From a checkpoint of a small transformer trained on Wikipedia.
Architecture: RMSNorm before each block, rotary positions, untied embeddings.
Each number is 128 + 24 x the weight over the matrix's rms, rounded and kept within 0 to 255. Layers, rows and columns count from 0. Numbers have three digits each.

# v: layer 15 attention value, 64x128, rms 0.167, rows 2-15, columns 0-63
# o: layer 15 attention output (transposed), 128x128, rms 0.164, rows 2-14,66-78, columns 0-63
v2:145137101133109135171122124070138131135167109111140133119156134133160138160103113123144131141097166125112097108134143119205143131140142151152142083128133111132135158172130150122150119106123099
o2:160135164132143139144142124103139128132130144135131120160152107098141103138151106155158124118139143137110128100121097095132149104083092104134085102126105120123109117116162129159128122150134160
o66:156088141116117110109137110147117066116110119109169114100130128150163137169139163104136124126162093153140148121132106138150140179100160123132128120126165124088077087122164124109132137122136090
v3:106100116150148128118129156137120125151135115141098103094141102142116143105150161111123123098100132096141065118069149087173120112101113164137159087116137142158120104107173106157164093176096116
o3:105122176157167086115131123171125144091139113100139123132116103104129127155114137107179098125114142110085164099167147127165103142170110084178104082134099093086155146161134125104122095142104121
o67:114127164113103165076150130143150131119087131122080143111120171145141112145127127142096115142111135103144125152133088123101160113097179102103138132080171156129117101157113147115171154135133122
v4:145150129160182105096106142107108137068164132137123119164104143153114135151123144137109109134111143107107129198150150147167129121141108105114113121176106123120164124108145088141102075162133128
o4:097178163147125091094140114144128106111119132150164164131112113164174145141119122140111070109156098133101100147117137135104139118111154125124130128146148133123116131116132097128130131160164128
o68:138104109137116140171118201167116132145074127119107122163160172100145165100100117118143149128110167164158126138108121142108101137146108142139153129134095124110136114107140137158122121138083131
v5:121156148123141082154124128120111153140147130115104148102131109120116109103121195115139147097156096136138153142115102138119121153107148144145148116098119106076114125172098121123091111149083131
o5:119101145156133154109112158144169159095116118129117118101146096119104172122143129118119152095099133100133110143097182127171137147115155139134100136088126137111166087149130120112104159123155128
o69:120165106062119122102107119154106109157138131112119110110128150166112095128122079147143109172117148158129145146117094176124134136085107076107127126149155108157129169124088098125119183146099096
v6:143103141126154112142159141136140153166157121171130109162125116125095143131174121163104121092066109161146135106140098138137124141119125156116117161137087131113119089159162158100123112132097133
o6:113134140141104086129113121115158149110146133127135107144148132111161125123145110149092128115161145137181134095128156137113109124147121132104135146136145142097084126137178105101092113051150158
o70:116129116074145144108129130118117136108109103082143139135099147170156144105105120142069139171143120112151088161129143091138139133106111130163151136127148071117155097104106132131132138127132149
v7:141180157127153115095138137106111131093159080112133134117140132110185093111157093124171129124128138118069155122118117113137097107101157131092113131093092116126151156125118153159181114160161185
o7:132089097108112107099121092107123128176143121091138144109178139144131144136108138132082106086139129126133071123148124105157137151122103166142124071125122114084113083120142134161158175116112120
o71:109106111163186144136072138137150123143079172172130142124128154125136100172120119103129125158115157146117181109088072140128133087122136157136138123139134097178115144135144150142100135091128136
v8:130127149172149117118127145143102138173095093127122153108116107088168161148145142153142092103091114109084150116150151166091141111128115143169100160101149140139138161136128108114152135137115134
o8:159146089178113116118108143152093147164089120096117123159124104089113128174144149147163120134148115093124122121152068163116151147137118108137162124128091164154143094099101111158151113126128149
o72:154120165109138107104083162105114108095153162109137070127121133138119127138139113140127140152086129133171126109124110086104140114130089136125135136123103115110111116160125144104074134108132131
v9:130099148141121147130145141174101132120085149130122146145108125095126122124137107138166114130151139072120191118099139084141152117147145143087127170109119075187148119094149171179108085096136131
o9:160090138163161105100165109097111095105118115129090153151122198118176149113134133135165067116137143098139103075120121097135139115143149157155145129108101132131088110158174125158176177142086120
o73:100164109127144133102117111148108134139155144140119140122084106173116105138168140126139164136070069134116117090120131165047116105151102168152120130134129109123152163118084115144146118107140132
v10:148101105077091126160124111111134129157124155104173126077113112131134165142143143131144094138141140132130121125143122168144100128123167105087115128123152133165129120130148149152132106142066096
o10:133156135109164125138134151122103099129140151115111130076150098092131117135149143142133155159153192158133162155146121146107117118131076120099119092153138097081129147130116114163134112130136110
o74:104138142125136124130122173078171116099133107127118136137102122169138144124120117145101130130150116166123109145177109136101124148140138127151097100172142155111145154166133129106172105110169113
v11:104119142132151104119134124170104146103183166148145169149113149131129102121101146087102136089122120143110136171145153145156135128133120108164154110149134066126161098120160136140166120139167163
o11:080108136136136147105120083117105135091140117121115130172115119142143126119091145123076151116122100122177122146134110114153123121167167102119106124199133111124151103120131105177139142152186085
o75:105127096105140105164157109119167148133155144160140081151148126088088125116119121095178092122135124137132096103097127167126127133116143146168118139146087150147099112103119103149151095093131142
v12:156125089156152118128133155133162160136154116146146157131116128117150143136137138138129164141125164141150130160142121126132124106135123118139121123116129161123134122090150088118142126088118090
o12:109142168088144129140151107128091142144095152130175171172133105115126144169156171168128116153151159114139118142135133142158109156115143079085116153114094152134144133142165121117100092155166120
o76:134104125166145131151108103115126145125109150138101110174148139141150139114114137080140157117117091111104122154143124095138115148159127174161145113132123116123106139137075176127162102150147138
v13:135150140138151150074130106096113095148130140154085087132131154115121117179080138087114135118124107098124128151111111102142142154145157126118131162093132129147091124120176130123163135133099136
o13:160123140145129155120126082118124054127163093098113171109096162166158117114150130123127151099136144117139135103125123119122134140128152105117134167113144149125119115112124133097153123105109129
o77:147133101153154096114130116131135173137106144117144106165130115120156118112168105129137112120120135117099127108140118125147106105145133137123114091106139094131143128110103150116098138133138132
v14:148115145169140154156185159115102119102101138099127124095153137146124156133152121103102142187093135171136085109092122160152162150112106087148126157153146130133160128110084087159120099114122148
o14:114144126156099138150136124138093143177114093121129072110128129115129109090116139137138121131109145155143111120115138133115122114125126119143159131081127109120174105139141152157135090111118144
o78:147108092086111117149164134158203148116161181126160183109128141161139189102122100094119116115135143143125122118153146144140124152137131155100094082175104092086116119111112135064150107148128096
v15:164133112109141136116109156138116134106114132101114123114145137146149080144163119122135105126139137117105181183097122122109090165120146150169103128105112097140080138151105149156113126157189124